{"n_layer": 9, "d_model": 128, "n_head": 2, "n_kv_head": 2, "head_dim": 64, "d_mlp": 768, "vocab_size": 1024, "activation": "tanh_gelu", "norm": "layernorm", "norm_place": "pre", "norm_eps": 1e-05, "positions": "rope", "rope_base": 10000.0, "rope_fraction": 0.5, "qk_norm": false, "attn_scale": 0.125, "bias": "none", "tie_embeddings": false, "parallel_block": false, "init": "normal", "init_std_qkv": 0.0439, "init_std_o": 0.0439, "init_std_up": 0.0439, "init_std_down": 0.0, "optimizer": "soap_variant", "lr": 0.0067, "beta1": 0.95, "beta2": 0.98, "weight_decay": 0.038, "lr_head": 0.00633, "grad_clip": 0.5, "warmup_steps": 200, "schedule": "wsd", "decay_fraction": 0.862, "decay_shape": "square", "final_lr_fraction": 0.05, "batch_tokens": 16384, "seq_len": 512, "doc_mask": true, "train_tokens": 84460000, "steps": 5156, "dataset": "wikipedia_en"}
Each number is 128 + 32 x the weight over its row's rms, rounded and kept within 0 to 255. Layers, rows and columns count from 0. The size above them is the row's rms in percent of the matrix's.

# layer 3 MLP up, 768x128, rms 0.229, rows 443-467, columns 64-127
size [ 97 108  84 101 101 100  95  99  96  80  92  91 106  87 106 104 105  98  95 101 103  92  98  93  97]
[[179 148 133 112 124 122 154 112 117  82 114 122 164  88 171 192 155 113 136 122 186 156 138 141 109 125 164 101 150 138  87 127 164 147 169  64 120  92 104 107 153 119 166 159 153 144  54 167 131 124 117 132 110 147 117 147 138 142 122 137 125  87 122 154]
 [ 79 115 107 124 145  62 132 150 101 154 125 109 181 134  88 126  92 166 173 137 141 152 134 105 177 173 153 115 139 146 158 164  57 167 126 108  96 156 123 141 172 118 128 116  96 133 145 101 115 142 159 125 121 137 104 164 135 168  85 114 204 123 126 137]
 [140 127  86 107 133  56 144 170 153  76 138  91 142  97 136 116 122 181  78 166 104  74 148  69  84 143 102 144 144 146 136 122 116 179 147 109 112 137  94  94 116 119 128 182 182 141 137 137 135 165 106 113  92  85 150 157 121 122 137 140 142 103 152  54]
 [137 162 117 122 153 142 107 121 162 133  91 122 139 178 164 182 124 161 123 128  91 143 165  73 135  92 112 148 175 169 143  98  67 197 162  49 121 154 174 127 129 102 101 125 139  97 118 108 189 118 102 131 158 111 114  99 169 147 171 143 151 111 128 209]
 [145 140 139 110 103 134 120 137 147 106 110 155 111 132 132  75 167 158 164 146 142 100 114 113 113  91 110 158 123 122  52 113  98 126 169 140 111 144  97 162 162 150 131 117 143  72 147 148 134 144 158 129 123 182 133 116 105 146 205 120 113  75  70  79]
 [106 131  78 124 196  99 130 124 155 167 144 135 118 195 121 137 165 117 165  79 107 181 173 123 102 163 121 185 117  79  99 128 104 204 128 150 110  93 156  94 145 126 118 113 178  80  97 171 132 121 120 107 114 158  83 136 166 115 149  99  72 182 141 132]
 [105 188 113 147 107 126  77 155  84 141 170 129 145 157 125 129 164  89 146 129 121 155  65 154 141  87 109 120  98 134  47 116 147 133 180  63  89  96 170 149 141 103 179 129 111  63 118  97  61 142 165 140 141  74 131 153 140 154 139  81 116 119 135 151]
 [139 126 141 127 116 143 106 158 102 145 140 215 112 110 147 144 118 127 134 135 116  76 162 132  81 171 152 135  99 140 158 112 103 104 143 108 141 177 163  97 122 165 157 162 164 103  98 180 150 109 122 127 129 108  55 151  68 166 128  99 134 141  89 160]
 [125  79 137 186  85 190 158 140  74 175 142 134 130 132  81 135  81 137 113 164 169 111 146  94 132 132  94 182  30 101 111 133 113 135 162 178 118  88 160 105 106 113 124  98 110 126 160 163 155 106 156 130 129 136  95 117 163 102 163 132  83 174 118 162]
 [179  92  87 157 162 123  74 141 121 109  96  93 111 113  75 143 216 143 203 141 128 147 126  84 198  68 140 110 152  93 139 109 117 130 110 141  85 134 133 100 130 143  99 125 142 100 123  89  79 188 124 119 164 159 130 111 174 160 122 129  98 134 180 138]
 [145 125 111 136 172 139 179 117 103 151 148 146 130 116 137 170 108 178 127 133  99 183 177 109 135  78 133 131 116 118  95 164  75 141  92 131 126 126 142 159 151 191 125 195 157  76 100 166  59 167 158 158 125 144  99 121 133 151 146 123  53 161 144 106]
 [ 81 104 142 134  77  99 198 100 166 121 135 157 163 135  89 109 133 191 206 137 153 193 138  99 151  95 153 161 134 136 144 113 154 130 140  96 116 125 124 159 165 114 121  82 150 127  77 116 145 138 124 109 122 137 104  96 129 124 122 131  89 191 149 128]
 [122 170  47 142 136 133 145  85 114 102 114 114 137 116 111 101 145 144 150 169 118 131 111 143 106 113 134 146 118 121 147 102 144 134 104 141  64 146  80 137 176 112  64 107 151 156  87 105 122 225 103 162 133 149 135 154 173 158 152 161 103 205 156  37]
 [115 163  88  94 144 109 108 133 157  98 123 120 156  80 119 128 124  84  71 149 135 108  96 107 187 166 122 130 143 122 112 134  82 122 126  92  75 159 149 116 127 117  79 143 176 144 129 181  71 168 108  69 151 115 163 104 115 133 128  62 151 119 121 156]
 [149 152 141 139 149 104 185 153 179 145 106  95 153 121 132 164 135  84  92 100 161 140  89  42 110 101 117 111 140 224 161 136 155 132 197 108 145  98  99  98 166 161 152  87 128 177 126 121 143  99 111 111 104 169  76 119  93 172 132  89 116 199 137 120]
 [143 127  86 153  96 138 104 144 149 207 137 124 164 104 191 205  93 168 117 150 145 159 175 167  50 102 129 145 110  79  93 169 100 115 106 126 129 126 117 133 125  70 131 102 122 135 120 141 100 115 104 191 125 103 146 196 125  81 100 114  69 181 157 159]
 [ 95 116 132 196 107 171  98 122 164  85  82 108 156 164  99 141  87 178 112 119 147  89 104 157  88  91 140 175 129 112  66 111 199 112 153 115 106 143 192 172 155 137 142 126 120 131 112 150 199 141 143 141 148 142  96 137 134 170 142 117  93 124 110 121]
 [172  96 143  72 164 110 111 113 192 163  96 104 137 155  70 148 129  99 129 131 155 100 121  94 119 153 122 120 146 115 162 116 113 143 199 141 150  98 124 146  96  81 142  86 164  88 157 136  76  97 100 105 145 101 163 104  61 119 141 107 141  31 133 173]
 [118 130  75 136 188 130 107 141 177 176  92 109 126 103 163  82 166 110 114 165 119 127  93 126  84 118 149 128 100  61 105 105 144 126  93 171  68 117  81 139 101 107  68 186 118 130 140 127 173 133 149 141 123 130 121 144  84 115 189 122 172 140  55  83]
 [154 121 101 164 163 151 124 108 167 149  93 106 167 127  76 105 116  69 125  80 129 143 142 111 157  94 123 149  99 120 144 126 169 176 100  99  85 149 131 104 192 139 117 149 186 165 129  92 117 127 141  80 205 149 174 107 172 151 133 165 130 139 120  88]
 [137 119 123 104 129 104 166 162 198 136 130 110 122 104 170 101 180 142 160 210 145 119  87  74 118 174 123 189  99 113 120 139 120  96 138  89 112 116 139 141 111 135 164 146  68  90 109 110  85  80 102 116 138 145 160 107  56 143  77 166 153 134 175 129]
 [ 95 116 115 120 172 168 109  92 179 138 106  94  75 169 159 146  91  67 126 107 164 137  95 114  99  94 128 102 130  99 137 116 116 177  66 140 151 109 139 161  75 108 133 168 129  96  73 143 113 165 110 144 140  52 227 177 130 143 115 197  89 163 104  94]
 [ 78 109  94 154 167 163 169  82  99 150  67  85 182  99 130  58 113  75 116 165 184 163 133 122 141 111 180 169 121  93 126 133 108 133 175 118 125 117 148 124 126  97 215 180 102 131 128 113 106 122  91 139 144 136 143 115  91 128 120 139 115 123 113 117]
 [127 137  94 102  65 116 131 117 132 124  77 144 113 116 112 164 116 148 147 123 197  75 150 108 149 110 102 133 108 145  95 129 114 188 158 115 119 159 131 119 128 171  93 165 139 144 174 110 129 161 113 183 104 129 169  79 147 123 152 131 161 102  90 147]
 [198 161 154 155  87 116 163 130 127 152 115 129  90  81 181 116 175 128  96  78 165 130 127 104 110 178 125 132 120 125  89  98 100 110 176 103 126 101 132 171 144 127 136  76  74 127  87 189 144 121 133 149  95 158  96 114 109 226 152 139 117 161  88  94]]
# layer 3 MLP down (transposed), 768x128, rms 0.215, rows 443-466, columns 64-127
size [102 112  89  94 100  92  87 104 113  87  89 106  98 106 106 106 113 100  96 106 105 107  98  98]
[[119  86 155 144 169 148  81 150 127 145 125 129 116 114  99  94 142 163 118 127 122 100 168 171 143  78 159 119 107 150  87 202 135 167 157 113 108 106 125 152 161 119 173  92 111 134  93 169 111 165 120  82  94 163  85  79 163 155 116  87 170 137 120 126]
 [112  68 178 112  86  99 137 162 102 120 153  52 166  88 124 126 110 126 181 138  55 147 107 115 123 143 157 173 111  80 146 170  78 121 137 133 139 156 142 184  59 183 176 139 133 136 120 122 135 160 126 160 108 137  98 140 144  86 125  77 117 180 112 174]
 [ 88 112  77 112  88 109 110 124 127 209 139 123 187 117 140 158 145 121  60  93 124 108 133 139 165 136 146 133 177 175 155 103 166 184 143 153 106 161 101 119  95 140 197 117  85 111 128 181 141 120 139  67 153 174 108 127  95 149 144 104 200 136 114 101]
 [134 112 154 138 132 150 160  37 168  87  48 124 123 176 120 138  58  54  93 101 140 130 136 160  86 127 112 164 140 105 137 117 130 157 123 171  96 127 107 143 133 127 154 135  72 136 125 156  73 145 166 150 174  90  81 167 143  88 131 163 131 142 128 180]
 [212  87 144 122 154 118 111 133 113 152 115 110 111 138  91 100 125 138 112 110 154 127 127 141 103 156  83  93 118 123 151 100 149  99 195 134 124  48 164  88 150  77 137 138 155 165 125 143  53 128  92 145 116 127 160 124 184  64  52  93 162 140  97 137]
 [119 104 157  80 155 107 142 119 100 111 156 141  76 133 106 122 120 166 158 165 119  86 146 145 157 104 158 102 150 138 108 164 170 145 141 120 104  70 176 174 140 121  94 144 149 134 125 165 117 128 166  63 191 122 128  55 171 173 136 186 115 114  99 106]
 [189 141 108 160 173 125 164 115 152 135 113 142 101 116 123 155 120 136 136 139 119 140 155 110  99 150 139 112 127 145 107 132 120 101 133 142 189 147 106 114 168 151  98 130 135 179 143 133 124 155  97 130  52  80 149  81 139 114 135 153 178 162 180 174]
 [ 98 156 140 176 120  84 138 126  89 108  76 117 121 193 186 126 128 172 131 156 133 112 106 167 128 121 116 158  64 144 162  82 125 163 166 149 108 115  62  64 134 151 127 151 134  63 197 118  53 137  98 149 153 117 123 122  86 114 134 171 111 165  86 114]
 [151 132 168 192 178 166  86 155 129 122  94 155 153 136 162 154 129 169 125  84 129 111 181 184 153 110 150  48 127 156 137 108 153 157 152 130 138  91 155 138 122 118 182  95 128  72  95  94 120  48 126 104 106 146 133 174 174  55 105 185 106 123 125  74]
 [101 112 111 146  68 134 141 124 133 105 142 145 119 133 170 139 111 114 161 144 131  95 156 193 194 156 149  80 123 139 108  62 123 113 114 142 130  82 139 105  92 122 110  83  92 149 176  87 140 102 121 110 132 160 179 130 143  90 146 182 121 113 130 147]
 [127 110 110  72 127 115 119 109 142 103 129  90 117 125 138 147 162 104 178 124 162  76 110 172 132 173 120 119 147 193 133 125 139 100 106 132 138 102 153  79  95 121 113 113 123 182 136 136 111 142 171 202 159 133 202  90 204 155  62  83 136 141 115 149]
 [161  85 126 153 160 124 184 120 108  96 136  96 108 134 141 112 119 116 141 158 199 140 159  76 145 129 114  68 106 101  72 117 172 178 120  62 141 156 103 151 110 138 139  64 122 177 110 154 127 136  78 170 122 131 108 182 150 121 104 151 104  86 165 124]
 [153 123 106 177 152 146 167  94 108 151 107  67 160 166 115  91 134 116 185 124 112  89 144 140 167 112 174 170  98  97 137 140 153 121 116 133 188 107  80 133 146 125 157 170  77 172 114 187 155 175  81 154 131 132 118  91 144 204 159  97  91  81 127 129]
 [158 144 121  94 185 150 148 146 142 162 142 201  53  62 198 177 163 107 126 177 104 112  74 117 152 144  68  90  99 114  97  66 135 117  86 132 124 122 136 160  82  90 107 140 156 105 132 144 160 136  96 141 137  99 111 132  81  51 102 155 138 103 134 101]
 [120 126 130  91 131 175 121  92  88 103 138  92 130 157  49 143 157  61 107 117 120 127 147  78 100 131  66 137 124 107 117 181 109  94 128 158 166 128 110 108 115 180  84  91  99 133 181 133 107 159 188 117 102 161 126 102 111 154 111 152 140 128 129 151]
 [118  99 129  82 114 103 145 123 183 160 112 144 132  96 123 114 119 166 101  84 147 144  85 125 123 214  58  92 167 149 130 159 143 140 147 116 108 102  92 126 113 112 144  96  67 136 139  97 107 108 121 180 185 154 117 106  65  57 104 151 127 145 118 189]
 [ 99 164 138 191 111 119  92 124 173 119 166 107 189 170 132 113 155  97  85  69 157 121 118 113 137 108 110 141 163 111 129 147 187 129  78 138 115 117 153  90 147 168  79 111  97 138 112 123 115 103  66 176  89 159 128 162  74 129 154 113 142 179 124 135]
 [120 134 108 151  77 130 149  88 149  99 116 213 140 133 151  93  85 138 166 173 172  85 151 170 164 137 154 126 171 131 133 113 102  77 102 164 104 157 159 174 135  86  92 137 125 130 132 137 137 155 143 159 129 144 135 153  89 135 140 180 128 128 132 145]
 [147 159 148 130 124 165 135 136 173 153 127 101 162  90 170 102 158  86 177 199 186  99 108 131 128  88  91 106  77 189 135  64 175 142 153 152 116 131  75 150 113 121 127 172 178 114 120 130 123  62 146 132 147 146 140 154 113 130 200  38 130 121  87 146]
 [124  94  80 113 177 159 130  94 152 143 148 116  85 102 113 132 173  80  88 108 177  81 108 137  43  77 121 133 152 112 136 109 153 149 113 138  75  37 119 176  89 131 124 153 115 153  83 118  79 149 190 126  96 106 121 144 172  81 135 158 127 165 115 111]
 [113 101  56 108 189 187 141 179  69 158 119 140  96 157 180  68  98  97 125 146 115 141 167 120 160 146 154 116 212 152 140 142 124 100 140 172  78 131 129 134 161 145 104 158  81  57 143 102 140  98 125 147 144 105 141  98 133  82 128 125 149  90 143 137]
 [139 115 110  89 183 113  75 128 104 157 130  86 159 106  94 159 137 120 151  93 133 152 143 100 120  90 154  50 146 140  94  98 109 203 122 165 154 167  98 144 138 144 107 185 117  93 167 118 140 141 207 168 147 174 171 194 194 128 150 146  84 101 141 122]
 [ 65 168 127 100 101 146 118 154 156 109 110 169 101  82 126 177  95 129 142 168 120 119  92 172 131 125 195 172 145 140 141 134 130  98 156 157 151 123 116 165 122 116 176 122  80 126 173 148  93 161 103 170 144 152 168 103 147 118 154 116 154 137 119 129]
 [154 172 194 102 148 106  93  80 109 203 111 148 143  90 114 125 157 113  73 118 178 134 125  82 128 115 120 123 137 151 126 112 102 110 104 127 138 195  77 113  95  93 110 120 115 117 124 118 100 164 155 150 172 150 184 163 185 166 176 105 133 101 148 189]]